Part of a small language model's weights.
Size: 11 layers, MLP 640 ReLU, vocabulary 576.
Architecture: biases, normalized queries and keys.
Training: a variant of Muon for these matrices, 106M tokens, 6440 steps.
Each number is 128 + 32 x the weight over its row's rms, rounded and kept within 0 to 255. Layers, rows and columns count from 0. The size above them is the row's rms in percent of the matrix's.

# layer 7 attention key, 160x160, rms 0.193, rows 109-159, columns 0-31
size [107 104 110 113 114 103 110 114 112 107 107 118 117 101  98 119 108 100 102  95 105  91  94 105  96 102 104 100  92  95  96 102  88 100 111 104 106 115  96 105  95 100  85 105  97  96  97 101 102 107  95]
[[ 35  95 154 144 179 141 180 148 146 125 102 196 109 127 152 135 126 133 157 129 105 152 132 147 134  97 187  93  98 157 114 144]
 [108 124 119 117 108 174 100 123 135 178 155 150 139 149 161 122 126  96 110 110 109 143 117 154 153  36 143  85  74  75 147 128]
 [ 85 140  57 103 137 119 101 125 115 109  81 143 180  89 189 112 159 145  59  90 108 121  88 142 146 101 168 156 161 119 118 141]
 [106  79 161 104 167 195 163 139 185 183 105  91  85 125 128 127 138  86  81 142 158  94 175 121 143 109 176  88 151  75 124 139]
 [ 92 118 120 170 100  87 123  82 170  91 115 121 168 124  77  90 184 101 119 174 159 153 114 167 146 109 123 138 124 134  97 140]
 [ 98 137 148 145 153 151 102 115  83 133  95 143 131  97 135 152 154 118 112 157  83 131 137 145 183 144 131 130  65 109  98 109]
 [123 135 131 131 173 144  71 139 126 158 131 145 123 187 122 153 125 149 143  94 130 124 136 110 178 119 119 107 141 133  95 118]
 [178 138 107 127 133 105 118 136 127 152  98 106 171 146 174  84 142 142 117 121 136 136 146 159  99 200 146 151 120 123 121 172]
 [188 101 193 125 128  97 109 150 149 142  92 153 138 112  98 107 129 106 110 179 144 109 160  93 124 100 117 157 132 186 132  99]
 [140 144 145 129 120 174 165 110 136 152  97 225 179 131  96 157  65  76 125 131 117 112 103 124 141 119 115 192 162  75 138 143]
 [193 135  58 116 107 141  83 161 128 156 126  95 207 104 165 116  80  94 128  98 142 143 116 165 128 111 104 130 161  87 155 103]
 [ 99 112 132  75 119 156 107 110 147 137 160 173 113 153 110 120 138  85 110 153 150  98 132 145 122  90 166 158 125 143 170 153]
 [124 109 112 133 115  75 151 128 120 156  80  58 210 161 109  69 184 173 133 113  88 181 172  73 148 141  97 100 227  93 135 135]
 [127  78 119 152  88  96  87 146 110 146 179 109 127 151 178 121 182 104  50 156 149 206 164 136 146 169 171 103 161 148 111 105]
 [118  91 105 109 111  61 137 103 108 142 143  91  33 109 102 136 135 125 216 156  80 154 122  92 136 159 132 123 124 117  77 120]
 [ 98 172 136 108 137 110  90  91 144 172 107 170 128  97 138 133 188  72 102 194 137 151 121 169 113 129 139 154 163 136  92 101]
 [165 107 188  84  84 141 143 161 123 175  91 144 114 130 148 157 126 171 111 138 111  94 144 120 142 102 173 135  76 139 131  80]
 [145 110 114 169 131 143 128 126 172 109  95 150 170 145 118 132  74 113 127 127  89  99 161 130 141  99 143 150  95 110 136 143]
 [150  88  84 169  98 125 128  97 196  94 136 187  87 133  95 168 108 128 129 129 107  45 120 114  89  95 213 180 121 160 143 114]
 [137 149  83 118 142 114  81 134 183 143 129  84 165  77 124 189 100 104 136  88 106 122  92 193  94 100 119 162 113 142 119  90]
 [125 113 112 159 201 120 146 157 132  97 112 154 125  92  64 151  89 118  95 139 142 117 172 139 178 118 107 125 123  99  86 155]
 [102 151 144 119 191 122 142 115 138  91 181 140 156 120 105  86 149 146  73 141 145 145  82 102  94  79  67 153  54 162 144 126]
 [127 136 127 136 175 172 143 111 149 140 139 136 145  83 170 165 153 115  90 105 118 177  80 141 160  92 189  97 152 144 158 178]
 [185  63 119 101 107 126 123 125 149  60 161 107 171 104 154 109 131 185 133 114  71 166 112 113 120 141 140 148 105  85 116 139]
 [145 158 112 109 106 110 186 130 166  96  74 143 163  96 135 166 124 111 119 142 143 183 140 146  95 120  74 116  94 101 144 157]
 [164 148 173 166 114 165 170 123 121 154 136 108  84 160  86  33  94 154 138 108  64 135 161 139 157 102 154  98 133  68 210 158]
 [ 32 169 111 143 101 112 142  96 117 125 121 178  44 125  88 112 114 106 110 166 109 137  44  75 139 158 145  78 100 130 166 136]
 [119 114 145 118 165 178  69  95  94 144 192 155  54 161 137 128 152 141 155 123 103 128  68 120 152 161 119 141  82 147 119  88]
 [134 103 197 158 130 178 142 131 135  98 121 161 132 133 143 108 129 127 142 150 145 115 141 156 139 124 111 118 112 197 173 159]
 [149  85 131  86 159 128 162 163  90 116 167  89 117 181 122  37 139 130 129 121 208  86 129 100 137 176 136  85 144 119 161 153]
 [125 134  75 150  79  59  76 176 101  90 199 169 107 146  80 144  84 125 119  88 118 159 144 107 133 147 170 114 195 134 134  99]
 [108 114  91 152  96 101 153 102  98 150 177 127 150 127 155 120 161 103 120 142 120 195 104 125 109 140  95  53 171 164 135 121]
 [113 149 162  89  76 170 109 118 138  92 138 196 101 136 131 158 119 152  87  88  78 127 143 158 120 174 108 120 166  97 169 153]
 [ 78  67  69 178  77 120 107  98 170 101 132 146 123 156 106 116 123 146 150 146 194 173 104 157  79 127 117 132 181 158 139 175]
 [164 108 153  81 142 117 124 153 100 138 134 122 163  81  98 154  77 118 176 107 150 147 155 143 130 148 139 151  73 153 133  84]
 [110  97  60 123 143 178 123 134 108 115 117 105 112 138 118  88  97 147 122 219 159 125 125 127 100  92 118 126 119 106  83 126]
 [134  23 100 132  98 119 126 139 161 202 186 177  92 103  76 140 140  91 117 137 103 116 164 113 119 123 147 184 120 148 123 101]
 [132 179  98 194 179 135 135 127 161 132  75 160 131 160 153 155 116 121 142 123 114  64 134 149 179  92 109  70 132 165 179 140]
 [135 124 133 135 167  66 128 163 111 178 161  97 126  50 103 108 136 106  86  88 136 144 108 145  98 148 148 149 138 130  82  86]
 [166 193  83  74 143 133 147 142 150  49 168 131 168 127 115  69  85  79 102 125  89 117  93 155 137 165 134 167 142 161 127 102]
 [104  34 137 146 133 145 109 117 174 131 111  92 151 165 102 125 148 130 127  61 153 126 132 120 109 132  88 174 125 112  80 134]
 [139 167  94  92 176  97 154 109 119  99 144 148  85 174 109 161  99 114 139 128 158 132 139 175 157  97 110  82 172 137 129  51]
 [204 151 150 176 149 136 124  60  93 129  85 102 156 131 142  19 118 152 192  84 156 161 139 131 140  76 126  82 152 101 162 154]
 [117 148 144 199  92 132  65 132 123 122 135 166 106 138 198  85 152 134 138 161 160 125 145 138  72 203 168  99 135 134 161 123]
 [109 104 133 118  41 128 124  91 105 106 136 173 139 117 122 140 163 106 144 156 139 109 163 111 118 140 124 116 160 104 145 118]
 [164 112 139 107 178 131 155 222 128 137 101 110 148 114 120 167  88 136 178 149 154  97 172 148 161 124  22 190 133 133 149  74]
 [102 170  76 157  66 199 142 138  80 144 132 178 173 141 129 145  77 110 113 107 132 173 126 176 121 129 122 189 107 121 162 145]
 [168 142  79 116 163  62 133 148  89 115 117 172 134  89 148 198 116 160 123  87 191  97 171 120 154 114 142 124 112 117  99 114]
 [151 191  66 187  98 152 108 143 140 143  68 134 126 130 168  84  90 157  81 134 165  57 131 197 103 127 118 120 153 126 123 127]
 [155  93 148 117 133 113 151 167 110 109 114  79 155 140 141 161 189 187 110 105 134  86 145 128 160 157 155 128 175 103  75 133]
 [125 128 163 134 156 112 106 143 131  92  77 138  81 148 175 148  99 120 169 151 144 113 143 115 125 143 166 156 172 156 203 189]]
# layer 7 attention query, 160x160, rms 0.196, rows 110-159, columns 0-31
size [107 106 104  97 102 108 113  95 109 100 101 110  98 103 118 115 108 102 101  97  99 101 106  95 109  97 106 100 103  99 102  91  97  95 106 104  98 101  94  91 108 100  92  99  93  92  99 107 105  92]
[[137 139 170  66 126 184 179 179 149 143 116 118 130 170  81 158 116 115  90 126 148 105 137 101 121  92 123  61  97  82 180 155]
 [110 131 147 122  80 157 104 124 143 118 138 133 194  95 167 156 118 105  68 138 138 187  53 148  93 171 141 105 123 133 115 117]
 [ 72 101 143 126 166 156 140 135 162 176 132  69 134 156 140 140 154 127 131 135 124 109 144 118  94 135 170 131 157  63 108 109]
 [146 120 127 144  46 121  96 101 147 127 146 135 155 171  93 120 205 150 130 134 148 158  80 146 190 162  81 135 112 123  94  92]
 [133 154 116 167 106 150 122 141 111 102  71 127 119 115 137 178 151 109 118 140  52 179 132 129 161 116 170 158  27 107  98 121]
 [102 136 160 147 149  93 101 181 160 181  83 112 127 154 144 168 113 167 144  54 116 126 119  96 142 111 131 113 165 170 107 104]
 [178 163  72 193  77 109 108 138 164  91 144 170  82  88 168  93 132 140 157 131 139 111 142 181  97 149 143 205 128 149 164 188]
 [162 132 131 140 105 110 115 176 124 121 111 187 110  98 123 118 138  96 168  88 158 111 165  96 126 133 118 135 167 137 135  94]
 [140 135 178 121  79 202 123 157  96 167 123 211 199 176 177 136  95 121 122 163 138 100 158 123 131 115 118 148 222 153 117  98]
 [135 126 148 117 137 113 121 144 144 138 146 106 171  64 175 132 132 132 123  43 146 144 161 133  93 115  82  89 113  95 118 137]
 [139  79 102 147  56 126 120 162 167 150 134 198 117 111 119 120 137  76 124  95 124  89 134 114 114 141 154  91  88 153 108 137]
 [176 125  86 118 131 108 123 136 135 130 144  92 161 226 128  92 140 125 161  69 100 127 159 115 117 103 133 122 112  92 160 142]
 [148 119 105 154 116  82  70 180 158 173 107  70 120  81 156 179 196 114 102 187 166 156 122 115 143 120 149 150 134 144 165 116]
 [106 146 129 143 156  69 170 130 107  76 172 146  19 119 132 169 163 133 150 130  95  98 191 107  93 120 128 133 127 139 118 130]
 [141 134 145 117 116 102  87 127 155 145 152 119 124 168 140 153 197 138  72 154 163 175 115 134 150 160 108 150 119  99 115  82]
 [157 107 131 105  78 118 218 126 112 128 164 193 166  79 187 119 133 131 106 125  83 104 132 112 145  92 100 119 107 118 130 126]
 [104 120 144 148 165 180 118 144 172  89 111 148 187 165 157 123 132 110 140 177 127  93 108 132 147 108 102 167 127 116 109 143]
 [108 158  94 193  82 146 101  61 155 106 153 169 185 136 127 122 118 119 162 163 103 170 149 189 134  67 169 124 140 138 116 137]
 [ 88 101 168  96  58 132 133  93 102 134 112 119 128 123 121 133 114 126 103  54 135 160 139 155 117 123 139 107 191  94  97 187]
 [ 79 145 129 120 141 147 156 145 121 126 212 153  79 154  95 140 126 184  65 179 174 145 119 138 148 127 146 116 172  84 124  95]
 [110 140 155 110 127 140 127 151 120 116 141  69 155 130  77  76 142 169 118 119 184 145  64 104  86 151 109 187  54 163 108 146]
 [ 89  75 121  95  88 138 156 112 137 116 195 134 123  74 106 136 171 106 171  99 126  85  52 160 100  90 145 113 131 154 121 148]
 [195  99  69 122 107 147 120 118 128  79 140 114 113 170 168 103 105 170 162 164  50 126 102 100 120 102  94 107  56 138 181 198]
 [132  81  83  99  81 115 197 169 148 145 118 175 138  79 133 100 122 140 225 126 136 146 144 120 164 209  86 113 133 177 141 142]
 [168 101 174 114 103 138 193 119 189 108 114 134 103 130 139 136  75 118 139 111 154 120 124  84 115  89 149 126  94  92 178 195]
 [151 147 137 153 139 103  98 128 107 166 117 114  47 143 164 126 111 177 136 144 124 160  60 153 133 170 125  64 166  77 104 104]
 [155 191 168  59 134 195 127 151  63 159 156 152 101 120 173 108 151  95 159 130 189 113 125 123  77  97 128 180  99 153 145 152]
 [161  73 174 132 121 117 158 139 150 129 133 114 119 171  50 174 107  92  85 145 151 134  95 125 158 113 120 135 136 206 134 102]
 [146 122 103 123 112  99 132 192  70 173 102  68 179  83  89  95 123 124  63 173 160 169 110 146 203 154 188  85 125 161 156 124]
 [128 180  74 133 139 136 167  87 138  94 175 157  87 154 129 138 119 132 161 116 140 113  95 130  45 180 178  93 178 152 182  82]
 [130 123  85 171  96 172 124 166 102 117 135 121 120  71 174 157 164 156 119 146 161  90 127 178  86 156 133 126 118 125  65 112]
 [ 89 171 112 118 165 133 114  78 158 127 114 154  71 105 111 170 101  96  93 100 136  92 103 173 129 108 128 163 138  92 150 120]
 [166 118 186 175 124 132 138 146 133 137 138 171 113 113 130 163 112 148 167 109  74 126  84  90 125 118 170 191 131 119  93 128]
 [113 157 155 109 154 134 128 133 140 140 141 172 129 106 121 140  87 113 186  87 141 129 175 115 121 168 105 119 143  99 111 159]
 [ 96 107 136 162 190 117 189 124 144  90 132 118  91 120 138 124 110  94  67 199 100 120  87  86 122 182 157 141 132 165 107 123]
 [ 92  94 104 103 124 147 193 178 124 103 174 146 133  81  99 123 139 135 144 126 129  98 172 152 101  98 126 123  97 156 159 144]
 [168 120 125  83 161 120 133 110 193 118 110  92 120 150 125 142 116 124 143 148 119 123 154 127 138 151 120  51 179 216 132 145]
 [124  29  76 115 154 100 153 114  52 144 128 122 145  97 143 111 123 121 146  59 150 103 132 104 189 182 162 131 132 131  99  97]
 [179 116 130  83 179 174 128 164 168 122 178 147 136  92 165  95 144 104  94 118 149 134 150  81  95 180  77  99 134 151 129 137]
 [ 86 159 134 149 101 132 122 116 112 187 112 158 176 140 150  84 196  99 166  85 129 168 168 123 106 171 177 103 116 123 126 125]
 [131 118 141  93 172 206 135 139  82 115 150  89 158 132 112 147 135 153  91 124 113 140 177 100 107  87 164 125 138 158 165  76]
 [116 138 158  70 171 156 156 142 154  92 188 137 133 194  98 140  49 130 156 141 189 158 130  94  81 151 154  97 100  92 151 116]
 [ 31 120 167 158 142  89  84 141 146 137  75 152 170 155 157 126 136 145  93 163 107 116  92 120  79 170 171  89 128 167 102 143]
 [149 181 145  98 137 152 174  82  98 151 164 140 148 129  99 110 134 142 161 125 125 146 189 145 139 116 116 170 121 106  88 132]
 [ 91 104 173  89 188  77 149 193 133 165 121 110 161 191  64 106 156 159 168 128  96 115 190 177 158 117  74 147 107 131 185 118]
 [113 121  70 141 149 176 134 101  96  95 113 158 209 151  86  79  95 139 109 141 180 119 135 158 116 103 167 103 116 108  97 115]
 [ 64 100 124 134 127 130 164 101 119 128 139 174 121 142 142 158 113 203  91 162 131 153 175 153 128 174 125 111 132  79  74 126]
 [157 144  33 131 182 170 172 175  83 159 103 103 123 107 155 115  82 165 123  61 141 132 115 110 140  90 179 104 171 128 158 140]
 [157 177 139 127 111 145 111 126  74 145  80 161 124 114  97 105 151 140 139 133 152 159 165  88  84 132 142 106 168  87  81 136]
 [152  98 130 149  87 144 133 163 121  86 104 114 166 112 146 178 127 165 141 116 136 133 138 179  90 145 122 187 118 169 139 170]]
# layer 7 attention value, 160x160, rms 0.181, rows 96-145, columns 0-31
size [ 89  93  99  97  95  86  87  90  84  82  88  85  94  86 105  85  85  85  99  82  91  90  93  83  89  89  88  83  89  85  87  85 102  99  99 101 104 103 101 108  94  95 113  98 100  98  94 110  97 102]
[[165 171 137 147 161 158 186 156 153  95 105 140 164 123 148 149 174 125 110 108 158 174 150 115 146 124  66 129 145 115 116 105]
 [125  55  60 135 121  72  91 107 115 224 183 172 175 139  56 112 132 110  65 145 138  85 122 154 140 135 139 112 193 123 155 135]
 [ 88  67 197 143 166 106 123 107  98  59 171 151 142  58 133 150  98 151 143 146 148 165 108 141 106 105 175 148 131 242 104  71]
 [116 145 107 141 134 116 188  94 183 116  88  86 130 178 129  40 100 105  89 167  72 138 136  95 140  82 151  78 100 153 115  83]
 [105 179 113  99  96 159 151 152 134 104 167 176  99 159 110 165  90 113 167 161 179  84  58 107 129 167 158 161  90 148 189 141]
 [151 113 191 163 134  79 151 130 125 157 126  52 202 118 166 153  97 111 100 152  92 163 111  71 128 114 125 169  82 125 155 150]
 [156 124 143  79 137 132 102 128 146 100  91  96 114 118 170 132 126 105 102 108 102 126 152 136 126 151 185 160  99 107  91 126]
 [122 128  85 134 145  99  93 143 114 129  93  94  95  94 196 117  63 154 147 117 112 139 131 130 150 169 165 140 148 119 128  89]
 [152 166 175 137 193 102 125 114 103 106 168 131 133 110  98 187 175 164 167 137 115 117 127 157 159 148 119  75 158 127 130 123]
 [116 160 160 102 140 178 139 158 168 200 142 177 106 121 186 120 106 119 189 163 124 160 153 183 113  85 112 123 110 141 107 121]
 [172 141 125 112  84  66 139 163 186 162 161 127  98 138 139 121 135 135 125 121 174 112 115 118 120 151 137 131 114  75 124 123]
 [160 111 124 128 113 159 140 103 123 125 127 127 109 127 103 119 116  67 121 102  68 104 117 139  97 179 156 151 142 175 151 185]
 [160 141 155 141 119 113 126 136 194 122 176 108 143 130 143 151  91 121 101 140 101 169 133  76 102 109 150 114  99 101 168  96]
 [101 123 116 187 142 138 162 159 119 154 140 146 142 202  85 136 126 185 116 119 107 129  98  52 126 151 135 160 143 116 200  49]
 [146 169 104 151 103 179 162 123 112 118 124 100  70 128  99  97  91 126 124 128 141  74 147 141 107 150 130 142 160 139 164 140]
 [180 124 172 134 126 122 109 122 167 110 114 155 153  96 120 114 127 156 123 108  63 143 147 151 164 194  79 111 120 122 103 147]
 [154 109  82 105 144 151 119  89 119  88 143 150 130 141 174 136 129 129 134 127  45 141 109 151 102 117 176 106 130 116 126 138]
 [126 114 107 119 185 109  95 139 164 113 107  93 199 119 117 172 163 123 179  97 111 172 111 122 139 126 112 118 156 132 149 150]
 [ 86 122 155 143 130 109 117 128  87 121 114  75  94 106 147 162 123  90 109 183 144 125 172  99 145 134 167 151 169  90 146 214]
 [ 89 101 123 175  93 131 157 139  96 130 108  82 108 123  52  75 154 147 103 140 131 123 107 126  87  82  74 104 100 162 130  97]
 [166  98 121 130 164  88 121 174 134 131 108 165 147 112  72 181 121 138 105 113 107 140 119 131 154 148  61 118 139 158 163  92]
 [104 107 126 108 178 136 128 114 123 150 116 113 129 178 111 137 173 118 129 119 172 185 141 177 118 114  62 166  70  89 142 159]
 [160  90 138 146 186 108  92 107 169 149 103 102 102  97 124 150 155 159  97 148 125 127 123 136 141 149 144  98  55 171 164 192]
 [112 192 179 153 166 173 157 138 153 131 124 144 108 119 112  94 161 123  69 120 101 157 141  55 136 109 145  95 154 102 114 143]
 [ 95 144 122 157 120 127 134  97  86 148 127  85 155 120 147 138 124 113 132 104 183 133  45 178 125 141  64 191 138 121 169 154]
 [ 94 127  84  73 148 108 138 165 161 177 102 122 164 145 136 112 145 131 171 117  79  74 159 130 141 115 131 155 170  81  84  74]
 [142 107 143  79 112 100 160 122 134  94 167  65 133  77 155 141 132  94  91 146 160 139  91 108 166 148 117 187 107 126  87 131]
 [151  89 132 123 141 142 155 122 168 149  77  88 125 122 111 145  82 165 120 118 127 116 151  85 118 110 130 143 110 129 106 179]
 [119 171 151 164  37 141 162 103 110  78 139 150 140 102 107 180 163 159 166  80 156  90 153 192 143  95  65  97  93  76  92 186]
 [121  68 153 136  69 131  85  95 107  85 135 119  84 168 146 154 161 118 169 129  50 158  96 154 164 147  89 120 168  81  83 160]
 [ 68  87 118 166 145 126  80 108 148 131 162 120 134 150 100 133 100 129 132  98 125 120 165 105 128 161 149 154 144 121 184 110]
 [152 126 130 168 106 129 148  83 140  96 139 143 100 121 137  98 123 111 131 120  90  68 182  68 114 128 170 199 106 128 130 163]
 [120 138 147 109 135 102  81 130 133 135 159 142 111 150 184  57 176 133 133 200 109 149 154 157 111 150 120  92 148 121  83 152]
 [142 161  98 112  70 104  97 155 173 105 125 125 120  79  99 101 138 136 118 124 104 144 119 107 158 128 124 116 105 130 184 120]
 [227  68 126 134 110 146 114 147  93 133 147 108 138 128 131  91 117 186 126 158 129 114 135 147 115 120  91  83 106 123 131 180]
 [133 116 165 179  65 186 148  81 101 145 134 158 106 110 101 153 151 190 152 137 142 132 163 125 145 182 154 100 115 134 167  93]
 [115  89 115  36 147 166 148 125 103  98 149 138 136 143 114 141 172 131 142 144 106 198 137  78 138  99 141 105  88 139  84 203]
 [178  96 175 117 126 160 133  88 158 165  72  42 148 153 101 160 140 147 155 189 110 153 103 168 100 159 130 134 121 132  71 200]
 [ 71  84 146  91 184 157 146 130 154 151 162 125  76 162  81  75 103 107  92  89 127 106  98  97 157 159 160 139  41 102 149 165]
 [145 184 151 153 179  68 161 108 105 105  89 168  94 152  91  44 169  84 126 132 130  97 144 136 110 140 144 148  54 171 110 122]
 [155 160  74 150 133 119 145 145 150 163 185 138 162 112 151 132  83 126 186 118 126 106 132 177 122 103 115 139  97 144 113 133]
 [224 158 108 122  81 152 149 173 167 146 133 105 133 111 112 148  73  80  77 109 163 183 127  68 118 101  93 119 141 101 111 159]
 [137 133  85  98 104 121  94 157 149 163 155 140  96 157 141  66 106  64 109 183  75 114 133 217 106 138 139  74 124 192 135  93]
 [104  84 164  92 131  76 105  80 135 128 161  98 135 147 210 125 132 117  93 116 103 164 136 151  90 129  71  96 155 125 146 115]
 [104  91 166  99 125  74 114 107 105 163 153 157  96 167 210 154 129 126 156 108 121  88 150  76 129 145 114 113 115 169 122 136]
 [104 103 101 112 130 149 186 183 183 144 105 122  64 130 184 138  99  95  95 105 219  90 174 105 133  97 102 154 188 117  55 102]
 [155 109 134 141 186 107 130 167 172 101 101 134 116 155 122 179 148 130 117 218 134 113 118 103 113 112 153 117 162 117 131 152]
 [160 150 177 104 149  89 151 119 143 110 107  86 143 133 113 125 184 146 116 149 176 151  82  89 158 200 104 131 105 149 148 182]
 [139 168 174 157 107  81  97 111 162 103 149 114 169 200 107  99  98 137 127 160 188 132  89 103 109  91 140 112 124 122 120 151]
 [103  84 117 117  77 127  93 121 186 185 104 139  82 100  92 155  77 139 111 125 147 166 141 102 159 112 120  77  70 160 144 154]]
# layer 7 attention output (transposed), 160x160, rms 0.151, rows 96-144, columns 0-31
size [ 96  95 102  93  94  86  89  89  89  88  99  83  85  91 105  86  90  89  99  81  88  95  92  87  86  90  90  88  95  93  83  87 104  94  98  98 101 100  99 104  93  97 108 103 101  95  99 110  97]
[[151  88 107 131  99 136  85 163 178 102 116  69 129  88  79 121 151 123 118 141 107 153 117 175 152 143 148 142  98 150 127 133]
 [103 196 134  99 134 114 118 106 145 102 123 139 135 140 133 147 133 148 105 117 162 159 134 158  80 161 111 108 136 130 167  44]
 [162 180 108 154 126 137 147 138 137 178  87 109 113 147 175 124 162  92 136 116 134 112 152 140 244 139  72 136  82  44 152 143]
 [143  35  90  76 120 126  83 134  86 140 153 189 133  65 111 111 138 133 126 118 115 140 139  97 112 192  98 141  80 101 106  96]
 [177 100 132 107 170 179 146  77  46 164 131 118 110 108 109 155 202 120 149 110  30 136 205 191 127 149 152  77 155  14 155  82]
 [191 136  94 148 107 148 104 141 173 125  96 109  51 135  87 145 116 165 115 170 129 139 163 102  86 209 122  78 144 117 125 151]
 [111 141  72 125 112 151 203 110 114 165 104 158 147 149 108  80 152 150 136 135 147 143  81  59  81  97  78 122 134 131 136 116]
 [143 123 116 179 113 114 125 121 145 165 131 142 149 178  95 139 188  86  80 125 128 112 139 156 140 137 140  70 114 109  91 130]
 [140 112 126 101  75 137  95 115 175  88 128 119 135 138 108 144  96  58  94 120 104 129 108 166 186 106 165 147 165  88 153 163]
 [171 113 109  83 109 125 109  99 121 147 149 102 166 137 118 134 111 124  96 159 139 149 115 123 132 170 161 122  67 137 110 110]
 [155 126 130 158 159 142 108  94 114 144 107  79 140 118 100 134 109 111  93 140  83 114 123 112 152 115 117 173  95 155 102 196]
 [185 166 170  89 137 112 154 105 123 161 113 205 107 157 110 101 131 127 146 153 127  74  92  76 218 114 110 118 161  99 112 125]
 [120  89  64  75 174 147 114 133  79 103  78 148  82 117 143  97 125  79 121 139 126 136 135 145 140 181  87 131 171 222 145 126]
 [139 107 134 125  91 105  76 131 129  82 149 109 114  94 110  96 100 121  82  88 135 168 146 131  94 138 128 119 138  71 108 122]
 [ 92 141 164 124 154 134  82 159 102 159 110 161 179 103 100 144 126 116 181 178 121 114 153 151 160 125 122 116 112  98 124 104]
 [154 158 141 107  76 132  55 104 210 131 170  68 131 170 169 170 122 139 144 169 174  62 129  84  88 154 157  81 127 136 142 125]
 [143 147 154 137 150 101 160 128 148 171 146 133 157 144 107 112 152 180 126 102 121 107 109 165 107  58 122 103 140  86  90 115]
 [108 178 150 129 134 150 168  81 152 126 120 133 106 142  92  78 143  55  79 177 128  66 176 128 134 170 135  81 140 137 135 144]
 [136  72 138 126 149 144 137 167 177 152 134 133 139 132 110 106 178 134  82 167 134 119 102 114 135  63  95 144 170 157 202  86]
 [152 119 152 119 110 163 117 166 187 124 146 183 165 156 110 153  76  85 185 125 137 211 190 111 124  94 114 175 157 118 165 177]
 [ 96 151 143 152 171 136 114  86  94 133 132 125  76 120 101 111 106 124 100 127 152 142 165 104 125 139 170 126 153 153  99  67]
 [139  91 126 151 111  96 159 115 202  90 128 139 121 128 127 147 138 187 121 127 131 145 148 138 139 128 143  99 123 201 183 153]
 [ 60 134 185 150  87 152 184 137 169 111 178 109 164 114 131 149  95  89 169 140 142 123 118 118 153 150 110 100 138 187 120 109]
 [ 88 106 149 131  98 148  87 192 118 178 149 125 111 129 201 123  80 138 130 161 152  91 168  71 126 140  73 138 117 148 181  87]
 [146 176 128 148 110 132 137 188 136 120  60 110 130 151 145 104 150 201 119 136 124 148 152 110 100 152 199  91 128 117 153 107]
 [156 129 154 126 173 134 145 102 110  91 106 114 163 110 136 143  60 138  56 114 131 117  83 161 124  62 119 123 106 170 134 126]
 [145 146 112 119 116 108 146 123 150 156 120 118 169 169 152 124 132 117 195 115 124 176  44  78 146 160 117  84 123 148 146 139]
 [ 85 145 147 118 105 129  91  11  99 142 168  97 133 132 147 144 187  72 177 126 121 119 171 114 156 134 132 152 140 107 130 156]
 [105 144 123  84 152 102 103  91 162 164 145 119  71 152 148 145  69 102 142 185 179 133 134  88  84 175 191 161 126 162 120 132]
 [122 179 143 130 147 125 134 170 155 105 129 118 179 135  99  85  92 181  52 159 173 129 141 124 111 117 136 165 106 113 163 118]
 [ 96 101 167  76 138 111 145 119  96  95  94 129 140 154 117 117 174 136 124 116 123 132  61 143 135 109 128 104 177 113 101 190]
 [115 145  86 131 150 132 128 155 120 168 187 143 175 143 168 159 165 172 119  57  92 140  57 154 115 139 108  92  92 113 104 135]
 [165  84  69 141 130 120 154 115 158  72 104 148 157  93 126 128 154 149 142 108 155 120  70  96  89 138 150 172 100 110 124 113]
 [115  74 110 124 151 129 179 138  99 145 126  71 129 175 141 121 134 148 126 202 173 111 123 107 129 157 118 118  69 141 139 145]
 [ 84 138 141 154 146 136 151 110 164  77  94 107 132 140 118  84 209 164 161 185 103 128 104 114 111 162 116 160 151 131  82 101]
 [120 115 118 191 119 102 135 117 182 128 161 160 151 178 141  84 113  88  98 151 106  71 127 126 162 107 107 116 125  96 123 173]
 [152 176 120 127 110 127 131 178 105 196 116 141 114 114 123  92  23 125 166  85 125  82  74 133 123  94 121  93 151 148  89 128]
 [ 80 112  72  59 106 148 122 199  43 115 142 161  92 151 116 139 118  94  78  92 186 122 103 155 115  99 113 132  66 141 183 158]
 [166 111 123 132  99 106 105 129 107  86  92 179 133 134 183 134 159 135 113 123 193 134 142 108  55 157 128 117 190 131 118 132]
 [122 108  72 166 162 111  95 175 138 160 151 109 158 137 161 138 134 148 146  92 142 203 113 140 131  89 112 111 164  90 125 149]
 [144  86 104 140 114 134  82  95 143 110  82  66 146  83  55 160 125 139  97  67 138  86 111 127 152 130 129 161 136 120  94 177]
 [ 72 157 168 134  84  98 119 181 122 113 137 144 118 128 136 140 112 142 144 218 130 113 101 123 164  76 163 220 128 130 105 150]
 [137  69 113 117 154 104 167  94  91 126  93 110  81  97 114 159 117 139 109  89 188 157 131  91 141 149 142 186 136  88  69 113]
 [100 156  65 121 108 181 155 151  99 162 112 184  71  99 145 115 174 136 133 129 181  78 140 147 168 123 159 179  62 188 112 141]
 [102 141  76 138 181 176 135 103 157 141 127 164 138 121 129 137 112 147 120 121 133  67 180 139 144 107 100 110 111 164 127 123]
 [184 149 152 164 133 112  91  86 136 124 153 135 151 164 121 175 108 111 109 157 108 122 158  99 147 104 151 122  56  94 134  95]
 [169 149 126  96 169 158 141  78 105 134  71  79 135 145 108 149 136 112 139 109 101 147 144  95 140 138  92 128 118  84 152 101]
 [ 70 149 121 160 154 192 141  91  92 163 118  74 130 157 162 200  98  73 148 155 131 128 145 209  93 102 126  75 164 110  98  54]
 [141  88  86 126 137 167 127 109  96 165 155 155 105 117 183 164 149 148 172 110  86 142 128 156 124 101  44  93 145 126 155 157]]